config.yaml
num_hidden_layers: 8
hidden_size: 96
vocab_size: 2048
hidden_act: "squared_relu"
norm: "layernorm"
norm_place: "pre"
rope_theta: 10000.0
tie_word_embeddings: "early"
extras: ["some layers without attention", "local attention windows", "gated attention", "value embeddings", "hashed n-gram embeddings", "an embedding shortcut", "skips across layers", "capped logits"]
init_std_qkv: 0.0413
beta2: 0.99
weight_decay: 0.0
lr_head: 0.0132
max_seq_len: 1024
Each number is 128 + 32 x the weight over its row's rms, rounded and kept within 0 to 255. Layers, rows and columns count from 0. Numbers have three digits each. The size before them is the row's rms in percent of the matrix's.

# down: layer 4 MLP down (transposed), 256x96, rms 0.194, rows 38-69, columns 0-95
# up: layer 4 MLP up, 256x96, rms 0.218, rows 39-70, columns 0-95
down38 100:139120117092072088096075117133129102126097083129146139167119087149123090132080116088152104172045170196121090155162141081164126112089122127125155215151105146132172107158127149091143062078099094153147096155131125127166175145155103176180120148133182134101134133114162153151201132131121105135
up39 082:110113080098084181086123137103122114106102143190107101104169148140152110138196118146082137110140161151119103142119111072104119167103091124158118149173189099179130127125187115170149130199076093131144143086103131192086149129133156139133135155135104106103122191165076124060115206159121108140
down39 077:121117118136150106093059140115060095126098113186152120104133091197167153132116146077130090096135162088094079116123157124087122093159170119106172113130133107098150116162128121160179140068110077194133159175149119144134113147139120187115141156072072153120162105198156156102067165131161134146
up40 105:132119145105112139137143145140104125098120085162174128120145161125102155046164112123086107166117126143110095102086153066112096089133082117097181146134118147090188119095208118055069089156112116133137162167043164118166153073132157168119115162163137181128144146097114126131133115111116100060
down40 109:113189127169101089152098132101148103163119148172192143110096129119126119129071113133129121105144150154079130196186100169094120140136146148145175150216091132158140105156149178133114153113122118146096100054121073132105143173123109177110077081084107108073108095171135165187088103099134127137
up41 096:092131140086076139153074162140131090133124166101186170134122179143139105145192132101142092146102142133139075079187114081151087087149127167054129179165118102115139131151136087106124070178119082109099151046097181129134148140115122132119133155148160166186125112155114143114129113095070088157
down41 098:120180171126175067115113182099151135075156177183103152084105114149120087144128128145131129080160165114116101141113138107156153062120082121128192168134153174140136116171066111113067144091117104164104171156172105116120144086120097127152189170097127157106156103067110132099154137134063091115
up42 088:103113152130148091171089154157124144119130147109186155094114198057086154123234164182145133095123094143160141108098135143064144122096109143164105142104140112125124175157166109098213093135057125143094100152129143102138130170113135142139110110096111123163081170101188145108147139097149097158
down42 090:166167143120145144094162093104120111119100073117152136125143099126133138131102120023125112128076215130118164134107181139182089132137116100098128188098123106111106157162109178170098118100142125130130165065141112184095105148130120168111222150054158132131157140154101133117131089142113116072
up43 108:118140088119152166122133135125129120113092131136160166126104168065151064141109128155065168130154096134190148129136102170154187110130096151055152079103100145121124171108152102142112104221134128102110159122149139166160151141091185081172172152125127155133086123127065118155100052105173141162
down43 101:122135094134100093112128120083134084165098104100152124110143059070154113069136110128122121091198124172115142061191077126156118117143132204191092120109129191190133101120150129099076145190123148172073113150150174090153162121135145130124140160131135121140163138178113173128113122179105124098
up44 100:126127152121112147163124107144144113122141145183060173092165216070105166115157099123157119082135163102075070124121096126114106151142129152115128113132148102168117143161064180081151084111133156104070119122066128198186155185073128156145117173148150124117100122140131129074174139166153143115
down44 098:193202151152103095100116138153096118143122052121133098157098147167147157105088125083184092134111113125152128180181135122082104167090126095117104143164083123089123162096115119106100102154136152140125174090092107098118155142113134148083164139054094163108135185168143119139138136101063214139
up45 119:116109111162090154126138108131116110117123136166217182112119120145140133091167128151081089096155156157095135126132114173038142150112068080151143069101090116153072157089094154127144103124132161122156100132043197110179133080137127117109120108158117125124137157141166047147123165125135163172
down45 104:124133106149094129150164138126066103085126174154137124103132142198146147115132156087134132110189139137031136149172121163117078156153137082185161136104092133133119149098092149124226160127138129117142073149056151098145131104148141116113151077096102166107148082148180076159085149113109102151
up46 107:189125143125102152149210074202209107071161117137123165079097166101110131106093088139125118110131127176131066085100133143151170135091153114104103125116169140168145120150139134128110144130071134130133195125104117166098182091147117163161105129105175112158103133134078093122183150122141188103
down46 098:138142134057048105065132132119097084121132098126125129133106114123106099103151090128093113157083163162196095164078107151141138164104146112120110164148094177168186126065157061151169198136128142157164176159132097149151123128146079147171141121083181176154178108086127121105134140124144136149
up47 123:143159134098140195156149145105109100163092142159179165111129112125157156092140136186104084121095123131170138180154094143144143110111129078073123150090086162164146176084160072102149066125147181138178157148121173121063157154085104074104123129159132129098120109051131108102137101087091160171
down47 107:076147131104172113157182128130098159133123155126164126142171130126133157134155147177097133103112157156095070183191104099130146093102098094132107203131089193164197149155130084111163065134123151083089123109153143091125108132146098139091105169093121112059110125113156067147158143144056149110
up48 107:113127073123127168136162110187107100099124108178166163150126167097125142135157144137163064074062086189145036104087140088135122145124103130119153144133104131155061120132118138093138110152127111121115131136138136177121142188052117170134173157136090089110156149091134113106157123080103187187
down48 108:138156084140118131110160056129109132136123187124169151070154088154142115112123132138125097157132150068095154202180175101107029136144078159118121170153133121091072116127120142124149143135132124128129118106144104147096156103154175182129132156026130085111141135104064152137155119182107150099
up49 097:165157136110121100176126171130096117122181123113119097092111090116120061120106109153140112131089173095119123130184178148085143121063145182086187179171149153130110115138119129120183140115156198116161089108107138119095136115115171101152102096147084148071073139101045122157196125121127139173
down49 098:125130139154166147187142193150184151117157124119146173123098102132185131135075125128132085153085114091149109146118094160146130176152107091104120123088128107180172063136100134109104127131152095096080110155145147161128035058137167092138107065081123155159127066126160114160121154066126119092
up50 092:140138150109103215189171138074146114139077118137067175139155179160122191122125169130094073092097076153135099154095173161124201140137119084110148086145131120166118117096081147080146095118136101129096108168139130129097126114102120150133146135126124078182153140162105057119153096130071165135
down50 095:116145186145078112054096087096137138153104121095196138098093114132144078071164117148164108178158106156163131145168112103098132165101121124159090186153125104096085125123171149139123139118118124244097156147126125143144139106098142149132167121102076069162111172114113156098139111110092153190
up51 103:136144176074159176148156159154120135078084127117101112094150107100105089143153114134129082128108072200099159116159113130132123102079127144140131108085132128112148162162200098129149122147104081157110160176115198104185215091085146102108130150138154079080143131138111095124177076151166083145
down51 104:094113195127115186194113175112134161164138151111141133133152169088080140118122186143103110111141098183126103147135121171156145115105107146121174199085146028124148158149072135092055126133180124100116111118118129091091096117097137156142096192072081115111127093122186141118137126133114114134
up52 093:142120112115147106161127112190137098124143146123138179121107197075138166075088159124077165136105148101154135172106091087111108191071111113088155109154111130154072168130178169165159062168108160147132141121129128183122103108160106109108111157101089091175092157127056088135134107061111152142
down52 095:073113148117216188144177140140133161106134118110105146137100122126149098150106150149118093174158138213127143111091082140125114142152164129160074089094180116082147126119105168122125162077126144048168134125145108150103113104131108083127130092055121105071115112176138187153175142140152100081
up53 094:116068137171130105119157145174192098118113106167089124147166122078153089128123102093128145116149132160144144118139091069122099170089144088102095085141199116153111173084071098183219102110087145105071077107093109110126183157127151078160129146133149139132159174119151157086135163151147134137
down53 094:195141124048065189093128166095114111101085119110153121161101148083136144088154174132115104141140127127122109070141102180156137129138156062141105187113135179129101072108137100133086184138174161159115126129100158149146158152132121167084152081052130144144147130170105131095128152167130188099
up54 100:135134161089183142064167162125172123094090120165121121117158173111111089157097127138132173127121103095161088032156149118152108121191111148124133172109086136122030117148139138130140109116104177080112169123070129113139169115068157174152121146116109132129108173103105098119157147138044160137
down54 095:134099137095064122060083193110077112165096162149166116122116123096111109198142106078137149186110148151105118072151098110116116068102148183174129181118124183117135067110175121141163106140154124158117094146118152106150095190124120171142166153157119137106141111175121128181082137167128087159
up55 097:149195138089136117188149178137140117145082143120129105101062109091124106137115146151158086128119135111132134057144084136049166137117114101104116136121087073151112192151105155125135142116175124099149112066105128147168090119103150129100175121137103177119111134048160098133204146170173161080
down55 096:182108149129122131135161171098135110103094106137071110147121113144111131141159138067135121177158150085123177096108124094062095114152146088103153162068142231119141136140149100116201117170147066120126200144110090134083090143161160107107134131179045146135147133138131112100119155142115174102
up56 105:147152131126123112174132075161103128181167096144138122086169138122176159124184137088072136108065102165139135051128141150143134103152113131104198081078128147176138123070103107150141105135170124146101127174148141103096197129105165106090180129117191072141139116137085090115108165110086100082
down56 104:150095095141089152122168161177107069073150153109188136117078127130139160188181115143098101181115156138143077085171143113183124130039120164122093118158092127175135100106140073160177129097172110082151110168181097141107102120137104140138068148115091137145158151104163121139148096102087140122
up57 091:107108103108117094137171146178213075127121139119159179071128118137135124110116137149115132130134093203156124170139149145140092096118098176085109140094073108107187121156094192180084121121076119124115111122111134151123101116104158104132151116142179159072084136120080135093046178117188147148
down57 094:121153102100151137162171111094187150124140170119079162135144123146119149144121085127123093143233089091144083155143128154100091135155161136130133119148111140142084119093109147080152142102140128140083162101094075145125155167147118159133111084027109177168037116111131121164102195094104124139
up58 101:112118083091175143018152109131121139162092108116126129156107145124124117130109167150136090096169140137150087117093084130108121076166145131153129123082157153176132121141081063199149163147103136054119097124112171112194176110108127085183121097174160124150165112120133078120088125145165164166
down58 106:158035194179111199131095087064145128136128139107096136169179111165098134116145145150169125054185113073143109166135171107096103151107084148111139139143178095117188150141133132090160132114101082112144095167120113152139121098138097104156137115055123140107134151173125147166140166093100107138
up59 084:173106123166125056132063125114169072048114147171084120082121117154123133144037145154153154136124175120160116112140190090146116127116139108166067142155115133145131198092088184156145105092092173091159135166078083071068132112142116097152112148136105143135142134149145119149140143133134114143
down59 084:150072127096089162070097151121051111197090119075156146130088163135125140104183142130068099155148111131182098122131136110086184125075147183139148169098157142115119133081154101132125093125141136116117179099140144159167148083100191178094135164084120144101105161158158103133122133089188131158
up60 101:100182112153139122152131071101115049127171125153147187154092178144167134116102105153127161096136123117150107161154122205058098172116135162152166065137129112136152183098096151123099114115149140144186110125101121119079147104084133077125162103122135176118096144162062154099095117090176106183
down60 098:120056061156113111112190199140156072113102106127171079136104135129152137111169067086124127098100140110139158044176127101112094076158140097117105136117123201129142097104167145127124144116078111127134136154162124105179128134158150094089156150137201116139111140082200132109162104138150155122
up61 097:090120106115106181064138091188177119102097094120173143082129110109116136128117145033136133128152139100165133095155127100099126103175126147095122195159094155121106140149124119202115156139122081144091087142107119142122188071146144138124144147141161105172093112197150177138124064169119156188
down61 103:087047129153167112145171156098190141080130212153112137097156101127081109085112143097109168118148147101096173161116187174153098102110135112145155077166168157148179112149077143148119133135111071145136093170117100125135159112125136032128113088090084163138158128123116155141108091100117143103
up62 090:088123091147092176100151077108087115179144100144068139114159198083174187098130134093125118066135128086146131092104098108100171145121135141102155176131083128138106084106126133102144106142190112122111108150115144093185138132180128156122161203150155102145155172203105160077133104102094149161
down62 094:139184156084108092148119161116222079121153116119113148143103152112145079137053155159157149109076087141099126132153117161116191145164148094139133075142059042149126130149111149122166144134122173124118176119135107132130116156074151158065099129090147142104100138118217131141148126111161117099
up63 090:174117074116137175115174120122093099109093094138182077140132169059094135145144140163113166082123128118140103128157069103096109158102159133157138146153153137143131162129131110130086123114069214074205131111188176119124139079159093080098114122148133169182115118147144153129140182097129117069
down63 092:100155195151144083111105126137060123187134109101080136162165151194130082098142126121104136169121150130128130186128154119112144156162110109110125113086115133124098090110110129113157143195153080146120051113163135100132162132155173165076142120039154132069112140097138169086147074196141132145
up64 123:143121101065178176118148103147106129112088157130174203048133077120104123074143061090123112137117060104133136105139099114123153121144121134111100133136156144120141164086113141103119152180116119204112092075136169175159159094116208141156123116137111097168109154152113139088158104121156172073
down64 113:146117110174076101107075048151135126161149085152118113099110087150112117092108134095142177111138129119163087118155141114169168153121099132142107152167129184126072118163058120104184104124138094235134163118191114100154144081134146140173144120146150127135136116122110144158076179160138115054
up65 094:115120118105150149176152145157136126130141116167086155106096166116159156107118131149114163137142133113115146171085082103139117193075108142058131117124201131115133151142111046082139091132143159091128176128083155124167207090185172104157091128132080148085092161113084168062158109090133107101
down65 095:095177159115177206157134160146169171125160139129085133120148087133149157166080077109112123144155138065096124181124121168105134110200112135098124073073121074147192148147075189139104124116143068094104118164147111149084118119128144121124073121039107120107121103149108106145118146133150100136
up66 098:164102144160151130148138154171137126097120147102184161101138094097134118023123130145142141149132134112094131088174098101134099120051127107113141151122124106085139122163178120076150091159134105142102111129111138140100178157038185127169124147132099183202106191110139152164142145159073129078
down66 088:124153154101140131081076140117135099140140141166137112096117114128102076187096124101169173106130101181142114160196122069160095127070088130087128162122112100145142219129087180121135075113169138146129130121067128114089143175154080179137189148075155124076156173163108120137115169142127110127
up67 108:122123142120137164103140148182152082101093108123093108097097095124099151084101103156141119122119118140179124104098176103088171166136132218108105059117106111152112112149090101151155150169108152175147104105144087120178126117160102053140115190142137101228163135087131162092170091122160142160
down67 105:131127118111125141133098131173061208134142119129115162134095094156062133076112096084149138128121189145100134110118196116124127114126136153139168138144077165091146087090118118080176113053142135085127146137120174104137152179094191092075146135095140201133153141101112122097142090207141143122
up68 096:227126129105131154145127147100103086135125063156102105096133149143118148207128064095163092105111145139101140134169091112174088130092139122092098118153131157125103105121116121125132111105148139104190156156130138062114079135173116082124125175166110068110106172161165175166216114123097113100
down68 103:149138145110201125190158137147189111136133181054151070167122102105092111142136129057115151169126086128137148103139152145125132121164080117136133115083151132124083123116130145137114104104082109114124193157100112149169139131185088082130105090152150148189090090091135059119087125127186060130
up69 101:138101120099118093107140146145159091074129109107117130154102109168189147091092118090104108120154157199148124176217115130113123130132110119130138164103071099066093193115157160162065097085098180141111109169147110123146155154026120103172125169128120170116097150113103092138169125116142130097
down69 097:127157139091179112079123089100079078123143075098126119070113100142109117102161089130150173097135132157097128133112104156128122127123134123148176196143137205105077114070144104111187149141130116120155186162100114104142150170130157170126191136162099182164059116143097156124083157097132129202
up70 114:143176130061098120139196163172100118140141142054102145156095129162152097133173169088143159142141099109166110108147089070088155082063138079121081132136133158103147140119094092168094103154100154133163083140099182163153140060064131152166143190132115098106156112121136097123128139128153080140